{
  "n_layer": 16,
  "d_model": 256,
  "n_head": 4,
  "n_kv_head": 4,
  "head_dim": 64,
  "d_mlp": 704,
  "vocab_size": 524,
  "activation": "swiglu",
  "norm": "rmsnorm",
  "norm_place": "pre",
  "norm_eps": 1e-06,
  "positions": "rope",
  "rope_base": 593000.0,
  "rope_fraction": 0.25,
  "qk_norm": true,
  "attn_scale": 0.188,
  "bias": "qkv",
  "tie_embeddings": false,
  "parallel_block": false,
  "extras": ["short convolutions"],
  "init": "normal",
  "init_std_qkv": 0.0404,
  "init_std_o": 0.00713,
  "init_std_up": 0.0404,
  "init_std_down": 0.0043,
  "optimizer": "adamw",
  "lr": 0.00189,
  "lr_mult_o": 0.824,
  "lr_mult_up": 0.636,
  "beta1": 0.9,
  "beta2": 0.99,
  "lr_head": 0.00741,
  "grad_clip": 0.5,
  "warmup_steps": 465,
  "schedule": "wsd",
  "decay_fraction": 0.473,
  "decay_shape": "sqrt",
  "final_lr_fraction": 0.0,
  "batch_tokens": 32768,
  "seq_len": 512,
  "doc_mask": true,
  "train_tokens": 363000000,
  "steps": 11078,
  "dataset": "wikipedia_en"
}
Each number is 128 + 32 x the weight over its row's rms, rounded and kept within 0 to 255. Layers, rows and columns count from 0. Numbers have three digits each. The size before them is the row's rms in percent of the matrix's.

# layer 8 attention key, 256x256, rms 0.134, rows 98-127, columns 0-127
089:125171090086131123178144111114105107092155197124117120123140141110125114110058069162129081105099135114091158168105137122089147174113116118109197197153190070091160128134109131138106151131166147212160179102084150044153101119118167089143106106150128152117138092069156148088115142162105147173120151121118055170116116111154140111135095112108074094117144101168085142171096104158118166130123
092:072137072092150163120153142093108078111106129154126123168144078107166120151135145120094120154157105119072087117126145147120146086166140082045156107111136169075118163138103125156052213135135110147131114115015065118114107120112154165057181130154128138082160182097070111133146101122204168111151186133101082160099058102182164162156081132139146125143127123150138155089147150141076158080108
092:160109148037082100138163102099121100140123089064144157164120145135154152096199101158158123164141124128137122137092155125110153114103090096119184103095143150133110160173093087137144096115170113166133118086123122116048092125130123152097119084146128126124126178122080057110094120120168150142104141156140092107120092149148119130133079068119169133103144108178121096125144143152105146154183
088:097159143173146149108101159098152209079147180116178103114153111065102116125137147125118169136122167173160152169183105108096184106148172115167143149111137148117105088169103097126143148102147131084097156070146116111122085107136116154130101103119144096129186120097178159095062144151112144092090053175087143161137016135114140131149077077124137130169104087163122105140117126126109111124137
100:121120198128131122113132126145187100158163122091128140152156142113140173086093132108146098203070143157062095160098085058153121200125153147110131158175062092147064118048127109115122131102150107080141104164152146105171083172104095062102134153108078163208118103135195113171165111182135108123119152177136139109127155115082155121118121116169164098120120177125068175115121144153147118111066
104:066097143150127064100112132143150063149130187126099113094115128112194223145143149114054121132135122108113119157115152143141143095122138096116103148138094195139051135147112111090096098107048161113107089152150104109096104154098109150152154139105112078110094126135066158077156141146153131147110127145096108146136132107132137126133140179133174128095103154126079119130138153113129108103120
096:078162098133162110119119131089124073165115136124136118112124075143149138082106116105115157156136189138146157143167094124206179085143068117131100118110147162190100131185107111147082180133088176113028166116109142119160109100180131166152143171139147147032149114188166188086166137168173136119173172136112186164092141101133125085166127084130162126179128112088120096095109160131121098112092
098:156115147167152113090156127128110105153100119188142141176089130180141139137109145128109156104074123172137152107124074156115109119229113081188113174108157149116132106137129167107170125100115113101149171129158120110143148107103087080210113080151145109131117128164186149153061186141083085093116092093140131106175117081105130085177156170119132078085177150064076156153085045148102120161109
094:148135139080080088127151143116134129211064148122139138168097135138203137143128114093115100086133100081131139133133132116163135111093106156129136148136077115108163125146181140079150074068175119198141114180138089145104157149164113165132140112146150186088152123173089145129092096100146143214115111050181157092154159075148126058129227120105110118100158125128123108119104150163118121108084
093:094111081141150159169097146142181127164101150183110123120163111087176115130166111162084121148068137127122099138146133127154105078171087091109062108116146193129078124119106136170122156132162170122155110135117092124162110149182081065114126174197089081093158059099122157099098145166135074105147161069178137158173133120102156110078123104134112186113125117116065123096119137176066156120071
106:141117124145116095153160111136103079093135124095106142174166143115133072144083072146101159117183075123099113058102136149113111081122193132147165140131127119140120126134118163100085103149139110148136085103147176180087129074121078155152170103147112128152122134123111067140079092103044117154090014147117128160142123233137071120124103121145113162098156079159161131106157078116144102138163
095:134146071151113161083167116192102111114146112193094118081114134160148163100222177158102087099189118161153136079135108123127090172114128099121116154115133064108128156192224189129151097152115144130133105160166084120124153147154069127089101131132194144107163050167118121110119147191163092106101151132154117148189124115137129161136143125133101137140150139098124145091227135102080136080178
095:098145158078131114083178134186152171115186182125123208153114118092178145143160112144116096141133164182167148144171111109114111172071125139133167115065155129126153134153182130138121117076100110125122116098115135189137125113177079208137120157100190154150084164120135158168117119105129190084126083176166110141093073118172177110124157144152112103146168108112154141101155122108112140116127
106:151106147101119197157135129142170125167106105162126168134143159154169137125136150065152084139160156153130151123154119103132135079084142125137083090144114183116152149102164120143082127056099149149203077164107085174107093105056112137077096131166082199133111064193083152120191102121172112098155149096195102137125126134163137159039101144127144115128134130118133144096116159172097132150107
090:125065162150113111076166118131149110189133142130129117118163126157128152134152064105075184130195139158104167083079129115125139182209118093177185114098126142161152095144101142100138131074100107093107095131144131156131165078152113107127124121116114143167100145208131147120071104145161129165149122175151161118129116156104125069130156150145106097127102175144099132109169154198130082158061
086:062087148188127126144174132097124144101097120190134132114130108182068077188131097140089116205143096144162152161109099137148185086178162129089121144154152114141127105146076104151129171156162184118098202141043119086143166093190160155162099160082090168139117149122151137059104099074145057096095147138121072146138126085072082192111106135075175153163136135121124122114105171123148116134090
100:124121160124138157113112123161135133130129111158128129128138214115117138122090119157118125157146149142098102145120159128157145188112191138132139123136099087085091144141149149081134173054136123123082071134084098073146115151155097091092141135153123127113158066169135123194133103157184108100174121185184203118148159139174151154108119133123089143134097106129162133113193128143080078152076
089:137124135140085106126082094126105146141104136095103122224147156099125107155065147113136160137079098095104147120091152156118074097186138111124132119119138087144076113124168122132142128152150073195131071073088119152107154194132111200108149135124096145078140149109138127160142155124092121165069034143097099126139091187128137158133076174142142144120164109153138152136116097117132122116169
090:094139157151111133084088141157147155164110172171105103169165176129130123136163145159061162113097138127153112201185127153068153057153074135124175128121159149067119110124144078093097131126083095150136112085142145180136103118124109133140140168119173066113130132147149150102108149067090082132111072150092088117149149163180097179110149145156180151149138093115121171092116094069138178124128
092:119106102051086128147110124132108153149097148144114139099173128109156152105139134089145134137132088148170153126121175129121092186199127125083168093122133122131083152094100110102139066134119111171171111152151126163068114119122149147191133153132130099160152120163131124078050222152181132094108220069107142137136129168146102114149153125155135121034110170131132199188165130171089085192119
099:134140136160170107122117103077103153098165108115075105128128094066141106180170121109119135142152094105161133063164120150130106121094166114152158118149143102137149200130097115155145110156103151111099115120058126083125146194132107144132155134126152102062100189096099110096129134107095152091069170133169171096129133132113128143116132107172128155110128108179108124126181059163098169153136
101:120171110126156120127098134202119119086131153085110119113120156139088139149080132111126113112101124094105051138110153125101064129078160170136145131123106104132192099084159127090109170149146101172083114119172112133118141123104171123121049076116099104167096213113061102119196112133120146156115118142114148169103183181065102162176125105155087082142088120139117126173099128121211167177214
095:026136072083152119122150166190149126142104116091152164063173158137164172104110104144114090110148092150133097086123163103112135173120151112125098160098090160101078137126110154114126153119206095089170084155146061090103098095090181106095123171095099144155111138164121100110140154171241104126120180099121120139102129145109140177194077079119115099127067134127095130151154146178074188158169
095:150143163096065111076116142196158112163124136157150172164107083141115173119089120089151073076146152131128124150146112149093182087160125141160091145077101050114131116155076127088133172092156133171128171175146144102164195123050092093127147145111148118110113138185117096145170150150141152087086134071137171185131169108140101113151214145123149127146133132142107144122126109104138164121092
099:160123105125107135076154147149171092086140126151129142121175130112182126116179093105129144112225143112110098096182142128152146102108195135081123064137117133166100096136113172069125089097112124140178121159157152104075150148156031149100144151139118121132120068125136101104113117144146191154119083108134116113074064145154181142142181160157125098138141118173074074100149153149100095099139
099:144154150116126114092121176152132110172072150149126127205111119098160132097159159093115096093158095157122079189149128113144145122118139043127087125142131156081157150158169141121107144068144194127143115155107102141140095115128121115111128112174122127133162106144175146085145114119207144112145118095168092121151130112164139131094219168061102119167114097141105175092126132209054117145145
091:117166084118108164135171111092144099125135136148132138134092164163081112132106146160162063074101160173145127127127086152201135157127110109128102133090125084164180150122136130109130140153161165111090190107173141177144140115137195113196068110167158132073124109093138120133108129137067159103139105164185140151200099094151179068141154120087080176157109092162124109153119115139135113124134
092:090111110093109117140185167087161105098117106139191177127147154129039122089102093138130107107109124140119183147119153127161127143135132133114091114132109188119137175197092105112100103125058110132130154152098163150153101095084150049173140130124145172182142118139151168143141128154151166192104161122078099082107141074161165063144113154129159126141119104116068198173093173142116081135093
097:149164128127136143152140119160157111154165086135142108140065122103127120116124141148153125133138169086096125184153164166155184094078123155111088196119073097149154125133137124214158130157197080160121126172123131112168177083128155092076120147107081208103187160092094120120089089093185135121152105138181121168086122141082097138100144106108114112187137122169172108142108172130103135121143
099:141134144120109201170105149162155115118172150103118125151198220120168125085116130145111160107179210133086126172148153170167146126114141135164084146108118159154111145151121140137141119081185142170178122198091072147156126085118070164163139129127108154108155056162146101178079062128192069121144091171119119120096115147102147136113116127129122133130139095145069059077137153144106066091128
# layer 8 attention query, 256x256, rms 0.135, rows 99-127, columns 0-127
086:166083125134168101145200134169077137158161116139101101155129129103204199131134126100183147167143156054093107162144104139096176115117121124136127088144133139190082146073156133140096153122085097138081113105135144107155162112122134142153122168208118135167121125124152123189070109128073146123127118149071125126177129146098076072106102161096134170078172174147100150095159131139130165160167
099:109072106148165117121147108161109123159137154170121084110070104115094104131120107082103177133123134166112119134099139147122152126159106096191121175118179156127166151094134157130102173125119157144131133084043168135175134158135207188151077102157150148084133189115127108130104112101093102066109145122152127191155131169142113118153101119201046105155195164133095154094069103167125071148143
092:096131116080063116155075142148118163124134109145148161107063159123132170128135173110112176097152068135133186153110163110089124137117130139129203207145140086162131130125165138149141110098065147126107176097137147203149132152076160076171098134118106144166152125109112133106162184166122155127162140144152110107155127087157106144156128122133113165085151221110111118160159112103108105110144
099:100161078128192193114161160144181182128109106136137102133103145103100110131058148126109100138128124147123133154053136130141138195127094134114143101160091141113105098129076130145121090137165149105136152143116113090119161115183147144081128102175178156104166074136121157100138093085154180161116124099135119132096132130090177184128096133147116143098101121153155037147132185109152145138077
103:107102100150133167074117146138169163177147065118120147152127176124070199141144159102117142119118159103099129161103117150127122141094105121136129117075158134132096150095107113176177110143135148083216062092129150136145087105173163081144094123166129113125108098099123098174120138161090092135107094166182138106133099038134142066107093128111123155096155193126102109120132163140152157107124
094:131108116120125064165209127105117067137071122148106137090137122089163139131147130092150098067109127116145120098148123115147059181119150115085095106127136122131143101075194026144158173178181104182143112104157142151109187115121136090124152142156128129148097113140147145150127166171137107085141177147074175127089114104116130175136152102109182145110098146089120110118187166105116123083122
098:174135097098111102075100088151188116106103153157128125128114144125134110120140118103091146163098121146127172126089107085203122136170106133079092163126095066176102163132132141104148111114170164223164096162109100195077118137107132118141143171077151138136169093105159155129147098154054147142106071146169081114130099112126086145081081103098138151105191103180136096098108182118147092127134
094:211129136119141125072130112144134062146158129129133121145170104145073101076206095136139092136108166125171124109186086140140183125141124120132107112114150171089145088185071079103140121078126203110124111146132169079084110144112138158114137101128144096104079137125140117121146135164115124103104098156130155115127178148130060095120099158136141108123168162153119145094078216064178116084171
089:185123089148044126146129123136122119080134141129112101127125149166128094179104114095117106097129152076158148138101134133191128166206109095134127120107109040124150097087174105110092151115188144112159142136084078122126165170134069122108084134118136142134128141157176155164191054122126205105180092159111121091165115144086160180072176134053107119132107152152161065131181162079152110098113
089:097104124120113102126139122111097105130149135160148081099104113095104085213139110115121117139102095117094088121151135125064127104105093079186143095155176183151145169147108155128145124156102131116192126126062059144143150178096172149135103129120124081165135147112130133092126138123072110123107161124121112089152101166110074174120112172163065119096147095142114159126117098133155138131154
088:167163168160101146217122120145168130152115118128132074085152124108117089114109131099161090116191159163089112138116141151161117116101138120098097141157121150168172142169083106167119130120177120114088111139067121082202044130134161098108150106182127149117077142117180100138099099087098095056111149185116118096079114087117175159104108125156171082146119149148131099111127163164093082141061
100:086143200159186170139148186142151075182151093152136157155081141119125153108109148096117125123175108152148106173186109098102148156114111126084134135141077158072127165136096147160108068105052140154133119197092175125124086159099136102191157066198142109110123113124118100092078174143083112148102128189114134127160148164131096052160092126062065140100128175147125118136122110160092124141154
082:120089169194111190089134143086169117075099109122108134104114168102123114134172102163148095189191141102122139137165105101154163152147140135127109089146084097114134129139073128085179103118090224108157137166145046134139180064153116149133127129095127133147100083182110133090139065121100131161122131111142108111153118141131132132092139122058137095105104144194119071136164131099120143142120
093:122103126100141169134104155131189165170164131171124141173133148098067121141125155058159142111101172156118094139110120126152136177103111119157127134171125136142136130105074080123123146085165140146085121126080115156131138131153203126132138135122119108126124127128128153098107087105115088117129074095135095074142153183099112082115119147092096114065159167126149108137033216109197124149115
097:127101114103096149170156175095090106087172173123117096101132155178132156158140109120112105072102164134080191098131153138138090150051116122165163089176118080150150131144172135170146180146193145137081157132151087152167177112150139114101123122160104082098141123112093153100129112150131127162172107095129110132157167121126115158164120091145130053183119163093103128148125103137111106096100
094:087156179109149160119127148188134130103116124132140144089189170113132103103144118143128093108119067100110135136133137128098144188115189110077098067135021140106113116202086139082112112050084094123101164149092073127130109138100147142085149113140114138124159063192141108121141116081184101162112155091112105104055101122154190167126182109142151139119097119114100099080161195115107189155108
085:176149116139145130075162099137086110105185091139142146110139164199117128133154096104116128101161067134087124188150148118089110138141145104165151150130088138123138182128188184098156113129113131157180165122091149170095104157129054108185125172111145110136142154083103088098103135121109192162114127158138110085163084115062095113118063157199092130135161093099103129160099073116146163076129
095:057101120115063141163114129111134096190183120119141155147133160190103120142194132113105162120111126112083162110169127129071148111110144132173146117150157110124081117159097161141120170142059185041142085153130196115090100169110079130086056145174110096151114105142110136155172165174130121174110131160160148132152043125089117142114085111110118156120134170115089129191144099153113129125157
100:126181175055137173104099140122155145154180089092115116151156171137060149160147122131120160107163109114094100177187081141164137132121151090113154156118139140128056117131143149124107146076144107137176107087096188147128117199111099100148073111091146136072124128149126105133105123108136189068103137155125138122147187147161110134139125109159056045191118141107131111084120147144091151130162
087:119167149131082131176106101149084121143127177175111115121140106132130140143050099152138120119104081156146144135137110152144109141132080097114144142155131162122181123173153164113122099108080063124084188076138157064125157144092105139085107121107135149143178203154173143114124113110181089128128142122145150129173147141105122164162130089144178114131202116105183176139144090155131139091122
090:123187118164188114104099095147102140153113123161118164071073082132160154128127127134080092147124141129145098090133164150084124135112085162134120119140097163072141196147123162121123087141074117111076122132137097093110104113160112158167139128115132155193152131154110098100082105080162154142126182097147075165160110137130157165103116104137136135141112071179094146148079062129126184131083
100:096113141186157161139098128143179187165117127097110087127103116074115107139104146092123170136165150051100097145117148095116134124104123144137150120111185140118141130172136144151101123135127115112113136146125123106202118111130134130114130080200097128131146117088157149121076140123069180102122179134096160104163144069135137153150132107156124132135122134158091074073129150146098167179105
099:131097076124155128093159147134106109196112133128110160124129111144173122104145150149131133117130108126124085138173137142111177063129123157085181098134122136169101139116124100052100125106099138104143119140163142135125138106059124124122151085153117096139143110080099132156151131150083111162114169177129167122124142046101068098102068130158124178136168096128113080033137236121117161163157
094:119114103154114167112129156097194140132135111120158058143125149058114113184134168127147160192108150100105124164145111184134156125115108110153150098117185176153156129075126083207168123156126135135175135142119123105163107143157170098136126109178178106156124115148147165159123192145137088149173177158131186102187123120126100080098132191073081122103117172153177116126135139135162151161123
086:159154114138082206114122131150096122141127153116093094126168120107168104130171166128118098155173163056171140114141125142155157115112170168098096095111164110072164124118083150117146129128039200145164102100081120118141095095122105097123166134178148190205098108195152120146102101129036164148129113130161106108098110140128103089103172110159161130113159205136131133118154172074142131131141
104:159112174120143085132122095148150081115109140143145173126117054110097148073131135131106118137082102209222111144134171122124141098151129134074130111076107108146141126106135136122126070075136118157057086100101098160166139164104158155162148189096120120096181116164158126149238156160098137112142121126091167176089150087188140099140153099097092125146134084105112145102157119104132066094123
098:142076127143139143082141127173154148164155102067158111154145088116107140062182087066167121204124143096133169163120071120155145123169194119091151106119138140155088089156148136122122100075144148116093085129079107152091217094141138178128078163108179113159116122172133150127190161175097167104112091066142136132191104075192134083108137136057111136118120137113108145104113183147157147173147
091:174115140096131109114112138147077118129115126084145117078121076150172097129125076170157086106206110141112116146142105153101104089080139099169112168222098168175156104119105132108138135109131161133166125077174168086070188121128097158171201148178114116080092114133085138103143130118130138159162177118076159123171192116128149164126203116149133157097123097092112115111088113140115176099126
092:103088067157132193084157149133138144105112134196127105126190129164137121128139124085168140089121107117116140166171147121148131099141144131133132115132108114148164129132100074082107139085165164135115136130040121154119103144129127079133126211139171084160072075138121155135124155134138100166112167121142154103097092147175131172107179143084128107115125173138102138116102125095132148115107
# layer 8 attention value, 256x256, rms 0.124, rows 64-88, columns 0-127
089:099139153149153162174169149090189122148120167162231143151085151160179157177106168144092126189095123133084115118102156124152168119160128104126105114175103128112136116089157129108130109090139060163117103094163105098167131036151172162131122051088109192164124139139146101187147164093136127134182100097116124125146091168115116112153140169153141224100093111141114132082135182154102092123143
094:128087102122208083115144122155139090123068109152103143144129118096135121112176131148101147155126146166175085184114130110150083132157096148121123132163111139123122145108175039090126127133130153133157159101149148073110102149132052124102178177171183203191126168108104105148129167194146132077100123116133111182149109129151095168152132150132137188116105113209073244087137146112113121141144
089:131089084116155124154136141089148153087109118032146146077171127114140144146133107148069097097122137104101086109111100130124128121137136099178161090158146106127118143073130064146153163133104059132099149099131148152144119150172115108099183158151128132148111084121101099116087156127065149105093150097085153137128133113132136079094117165123101095141139114100099134183145188117091130152098
102:059126133153173106121202145106153113098070095060107172140084123148127182120162232095144159127142117171142121167080108129116136105124060111113124109121096199135133140115205149170134129122137092151135113092174146125137117166142188153129134095197121115150115128129162070133073131110089106105150059160109081204089153126129127091206137122093111177108115148145072163118123202174108141127095
095:126146128174112136145144145144143159132087118126207105151122130094139185166109159127109130155083123173106096103101102151170155127130183080095099121104172152167130153128117074139157135102126091123180079071164120143113144161149179141112121160174107098184100130173158139116130171097095151159186139120161117159107150094134124052150161193163118108094176106163100136113132160128103153111138
095:081131170143121109167186127200116054111133186134173119112091157154169129094137119090167129128175167124119116101125087180104103113173094137122175109193115084151137160107135114145144183135119129181110143099178140171109121124123114139203161084102150121118103153174098064110110163128186069136079107137137125143172144121082167195113090061104155148069108108182180073128114113132118105119146
097:139110096055158134097091148165078123157139142145146129131179082163164067140114066101200135176169106200132171130106173112147157100106162191119101105148105108141091123129117100107096162173124100133174107179087140124112088107142112137123166211122177196103155071150139195100148129077127177106162180105105186106120118117143171181128147097127124065110179123098103134142133133078121117128125
101:112144103089146095080104169083164117151167147153076154132162129098155180147100120115127143083122133126100149098077138059170133126177151157099104105234104152121112116108161119074098089147119116063126051100107137118180135110143114140105050153122136099113120159093119151104148138162118177080197168125177138133156141123163125172159137231129099191134118128128128190115101150146102129115127
103:160132153110092138129129108107122116077121110192111133126099137081132094158117159135127087119151098117084144126080180146159149113225114115119181136157133088172120120091193028067116062135142163133158135127118153123150140109135142119125182160114113154098131177111087209118167143126137149129100141184079114140189234084165129146099124128132127123122123108158144130097142175102154144160111
098:139149135091111148174136190185101140199200125202158167161121145092123196142109109127154121107154139105110111087126121132153085122125125117149076118148204142187090132113071066161152163111152120174134100124078130193102157128108145144102121209116098162139121134146145147104164087115141125106119182087195179095074120094157131177073100168145159057113119101118152102094076112133118141063103
104:076110038141154071101100139109108122098021101148033168174132115164119053146165195096119164123118101099108120211120095116137137113110073112128153130101110134103132126154085096169092146165166136161138152146118096140124129155138136127158129079187072105142107150162103123129096115101119103145164107152089140140153162112125112140055151096059121139096167159118090083144133116124141124117095
091:138115158167108156136087137131152119145149088122088132135135104129079113115136146175111126141126159064165104139146187131122150107128086129140069156131163152134150125114155099150096150090087130136070127142085149136125157121125198114095132122161132127146037113080095157138146065162085124122156143153069141131181142142102114066139147174104094150188109135137119079117141136163119122146085
097:031107111101177104134154097130165113128095103087081093182080154097117153112117129062132148109130119130133165168142178115121106136090098119129138104086061167125191149068154089126140188087154073122124110074135134105109089133121107152172096060123093135199085195129096092121131170133173071139160041154164138141087112106142107157117152120136137155079170137169149210128122175112137115154148
102:057118126105128122156154125127159117161151133175179121147111167053169091181085092089182127126106109185098102072174217108131202098140190179104124096191087119134119115132085111093101227131109124123111102116123152150167128142149132100121141088040157106121083116154085142154156151119152061135154165093176129159120074138130123076162129185140104091120170125068111131136091140149087098183158
101:084102100085176200028139123107094122120123061103032111134033161127144105107155126162081079132174140155153153139114125136122074146124064142129206128074088108149152163121138147150162101158159131096148149141167201115107115171130103119181139109154139127160188187143095060113102115147223159118098117199110156121172196115113122166130138064109117089120106108198169116125133123132142133050104
101:168160141195131122182096132067116097166115138154152145084145112074169151169085088106069102120120104088196108122097142170143149137138162139079134105153178125130108087142178201099118146153137090102153085123158106192134152130129103158151175179123127097121106138103090192171127144110135128139144149135080134147128070141125129107188070170186144131117098110105079109111130136116123130139136
096:095183154174123119113050107107122103134133202132104151144122066123117141149154175154097119110098106182153133146132161185136172094126118075069170153115081169159177136166135117139107134127123183090131125131126137144136090138153125141151129168126126026073099147141080132131135112104149099154137049148062145169126164116097076036107137124134152184126084141111149187119140196134128145194122
102:150202127110130069212156122175081179101104122212138147146161114166132179122150216149122141155139116113113130171151102110149080094097049144108107122123143140186108129150119103142135066120145140193143097144138113153165162120126163116095129198092079137131144163123205154131147131117152155078101119204130139115100093107133168168105141101152129131118178115137063108097126108105168133116152
106:161116097102166101114097120090150147169093168150074134096127069090162110169149138136159118123128151136135136143114151124118155139113089137141135148132152192134078102129131090048121126168127134112180110142119182140109117174106110111142196193157184116163140132110096161103148113153158160062155182218083154171116141108157116100211092199119081110120120131111081116088124148071120140189140
106:121104129148126079094131129123109151075064086144089115083122134122133072046114092154110134116107093171204118100165141151064121142099135119156174116160089132112199134135121162103104098084099187138124090129160095118141089170137112102168136152108143101075146138101059200138133190089141051115132100183114136183062133162114118149121129087123159120147157107129156100165144141081143088202134
099:120122117213147176115122140158139150113136113130188138127128125189155167099118141166110138155123144141196156092076059108122110106068102113118168133102153117147127145127179094131161105157119129134188126119137100181114068162122143117153138146142170167169170073162157176089109160082119098090145075110132135110104115153138107109103080107113131090114084118186108123133088135124080122074106
094:069127098113126135113120096190114138130096138116126141156113140127113099182127255112078116122104112188114130155177126129125199093128124155120129145137080088092145123091092134138101171094155136186116138140175073132140170108144108144077133110065048184091163120144156115183159140123154129119108124130183114124090057148113169210067175125098092101157170123082134126139141125092137060135150
097:165134134185080098125119085138106111076111114198063106144126101173106066124130200124131145169166129118141113136143155135170102118089060146093106159078167125214086115087168101150107090095159179115200124109111122124141129139118159121118155163140129139171103143112147157164138078115153105136162057198096106061107206102131156148103139057151126084130128129166088146081116101105133171128135
097:102170106133114125069138067168160141041134158139125096151161138079159076115144196121110163118160140135154147107130115066150105119154142155101130135144135129125113154099191124136104093137126203114151106123102122095181120176124108145078085147174144090118051179120157116117087139176119103106198130164140090123126108134122159116190122102133121199132168124150152156124089106127113133182128
096:108090163140074162121155082138098138122098118083109078118091160128157138174101117123164128079164108163083160079076113196153078076153195136132122141135084100133142132068176077070130226160108083094162171134114098178121137123130151141183096054141114166148143114105157114065076158137150129201163099096170141172145095105122142148170123044113134104094153145172151192161084109149147140134133
# layer 8 attention output (transposed), 256x256, rms 0.0971, rows 64-88, columns 0-127
097:185143134108117106166124118131150113160121145082119174120111140168114095141126138165131180099114080114187116095119102117192131151086100110093141100190148099146113145146115126112100092131135160123167180116154135153136128139102123192086145117116150110110131160113113138126147148174104140113148120137084067094145125148102168166126155127180122152084155157067174113135114155113107108129087
093:100104084147156121170124085162118184131117140100127135078118119187126128115163092149141082124172129105169152065064089111139083158126110132189174121173140158134152155114116110096155120150160154115151122089103127128126200163073118143117158086144147137163146164144090151102089136106121165058088120112115122101169119150126127094075140149085125067122114134115088073113096093112098120138109
092:107153105186153144150094088174062085140134081167080138145143152131127184152065102114166181188140162104102140159091113152137096093117119138115173132147188096197149127174143149175174181072175148168094103152174136112131149125171175107173149071141100167119108164133131130179131099205098108152133136125139073182130092090134134116163137227095167087156153144176062110158123160125134124163111
103:123103066152148078144134145172192091137143087128153101075088149125097147145094113170177143152103086142149122093183146125170102137131100116162152125174120109165109141134089107061116140099135159098127158134129123153099139091120147149101102065160158135090077146099142126133071132160141174093104158105190096087119097111115130135120133131123145044132130143138061097111130135152079108201145
096:133111120144114119074074076151152069115111110161113125131142177136144127146130130085095130119159120089159168073130156140161115051112124132137121133124168144109147165127117140150125144115063136105094168180141163136125103156130112174087183042136176156172089166082126142125158140132146107136172177121147075109158153170120122094108132180176111103129173136065156150144076127170081079186109
095:149101173089142102160112120090138117075182134097133184111070124156146083085195120143170122144131156148095105162165117104192147227162169141136089118121080143122145135052162088083072081130148189088119099130152102116135181098119155099182072188139135172116147137157103130161177148110140116108188093157087132139141134139133066142160138090165120161071149142129117126062135205115083158087099
096:127125126131135167119099126088056099106135170096168103159136136088140125160124161129114158127132022128126125087149164123139140105129169101125165118158113138105174116145084157108158160154223106158182134117110113104153134170059123154069101160143119127101128143178077115045141132068135124132162133147119132159165107123202109097137095092142093163236170095134103134123127133179126101162119
104:151122144117157115152107056218086164129069130080171190151141132156113138159158117112102148107089101127149127109132111095063143070127064133121161106135202142120097120152122121111121129128161126137125142054125168145124115119114149168052142111103097133150142177067144163151112144132130128061116096136170159102157093103097142090128144141134104162142083135135118095171121105069176065157100
102:093126158165098145088117071103087131196122119106157123175069182182160091139147091169121147116128096153145091111146154139159167087139170120098075101171110148048128162176100190151140108145119113077182095092137138173169098156182135133133072147125108143138121137126131103083172128133121108098118123199168105146164152111141133123096164107162129128131128199144125101107062161128105153105104
097:134131115022095135097069103098137154073095151161137196144131143192092094134189159114104085073126173134062167144135138143143140137102170178174137132095140136056119095153134123174126129131076107122093102183089107091109114122163139142077141169129151157112147201066115138130175154065124107150206110102135083125168146118155095114147158140101082166145188135109141184134137158135147078128108
106:099089116213146105092122191170117142147091019154127128065135174128069095149119109125157118142091110156136080112132139129113094100144174094090131107127141142103094121068116126130148173100150123099129127105104082138130165124106130115140108131168143144077143149147057127130130174111118150113069113184151132094112096100182103126092104152087159069152138142168075095037142127185124126170162
089:146159136103106143099187105123148134146058089198091191134072121116113106116093090125197162090115133138112154116161163120127088127135093109139138118176065120101102133189113211132154126105134154062186084090121144174156128079171129116121108100101121112107102059068168155189142118173097094167054137047161128107140132121180145151124126159106130119166101106168150095178172179154134138158133
100:106139104193119159133200131121140132117116124100120126056134101177142143147172124098135067110100124139142103111116108134182170071154099131161158150130198158139146091068127100085102163149147156112160135113144137122093145120139139095127078124166118130121127135089078138155111165077167138109096091120096156147147155109078097106134084117129149108114133117134078138127111153133139119153095
100:167097132161095090114176104147119046167147151107198118157124122153167139145133137119143156113124085111157123115125141121129182100194109108154156152103120157174140100108089156071152140131130136120182097142138161108160175143115110194107099123134108143124071202146109133147159117096139121115149118147094157126165120151129140117172140085133088160110153082088163144123137107128126084159057
102:119096107159166147143159185100108160090156127124142101112143173144168114124144099111142097108125143129109076092096127113136122172163175133105145120131126108106151151062125134118122112156156081154069129098160131132118166059165161125186116232138128098092140111101115134145169129098148140097116086184121158138129171072027072173086093127153185094123080104165058139127127131105125167077160
101:166111209079127104094162115177124089168163146094170138189175107100181126122110138162092149130106133116146072113131072112069127083120094170124153052118140141101165148113118141088083124151012137128149139105123119089140080080142161127075148075127121099172121111126141135117130104109165131183136130115094110149176130160193128134141151106179140164087103171161175148149136142110148136095132
096:164113127199130071124205130122142130123171081117084116085132121139130158118111078113151133104110128124152130079151149137140107094165081135113100096123164085111146105140101115101113143119117119107157191057126141152074132082137046101157090058118099070175138166131143148127181152132155078133107083142159114135161129200115142104112097042176136155112094012208186121145110124121163121165203
099:106116145035104170149076123158142153154164161164151091111125175151131120150126102176067085111131121152112108124163097169137195160092149109147115156135135181064087144148169164098105151158073136110137117097122081085111110132109130167099120172082127143072134133139121091113098140050136175135147145124116111120160138134168162152103139120132143141123124156078105150046137068138112097107158
107:115117125106174079068146057161128120189090130128182083207146157124133156103102092123112096173104074085123102139170112072080146075149131136148167103135091144106182107136066165111190139130099146110120114113099143121167090143161077133130089136099109140140073093116110157105101097118149126173134115127151145158173145122164096105101126091139118094197085084146077110130145068152108118138105
108:162096166225142130182115163109119100152115147156186038132141066074130151138110096153130128114103144215148081117044143083137127137198141182129144096082156146116170101133123171092131149169089142113090115131187057135093161137120135091126064126176079102151108063147153115123132135118153170156092152128134142134151143117155153118181084086121174126147107169170112131100094128132194123121137
100:117125131159106094143050128153122046072097135115152075116147114128162063114152122093161150163080119167116087089091109145162104089129114183137118102121136164146115174156132064086124135107183136087105147160138044056077116158153108138113107108145124097156150099160122126100070145121146106207141170119108084146159097135140117112151074160152160131171133085086139106120101168165119116128130
096:138110096183160138179121164142083125151145117134120117123166161138085183146110124161116114140156108104182177147056160131137131166126156075136143110120106094140113115135092140115097175138167124140137152141106112187128116140099155144128115104140108166036141141106130114140125120114080161089133100124090185119094086137118185135146161111135140101114116137089159108097130086116135152111112
098:094125150110057156110174120106176117154177132161135104079070150138176087113183115159122109113107107168113133105182157134142143149170125101160076142152116141073132175122144138122150115144102108057122130112071109124116115159112115154162123177152132087111115056126160118084101147078132134160076150116154134099139171128140098107063139078132117136102105137089169094101135111160091164136152
095:121128140172060129198135061124090175112149127157164147122111132128197173148130155121100154153099175120126147135168173128123102107189117097127064161138134163146112141135146155074087103098147062125121085061163141146107151164086092142131125098103087133154131137112134131121058118106121125067071170107130178112133170160165105115121101094124130144115115192113153132104133122141157089212147
097:117142143212131164056107127154127083137103136078152145170177094097116149159209158063187176135108127118104089105152180161145122100146140132121119076166173156119081053066102084115113120049133095147140080172143162124132120162106090138135098132169141163155092117168131118129102143118164133091109130114115185148106126094129084120157091183157092036123154113144106128113091190166081153094116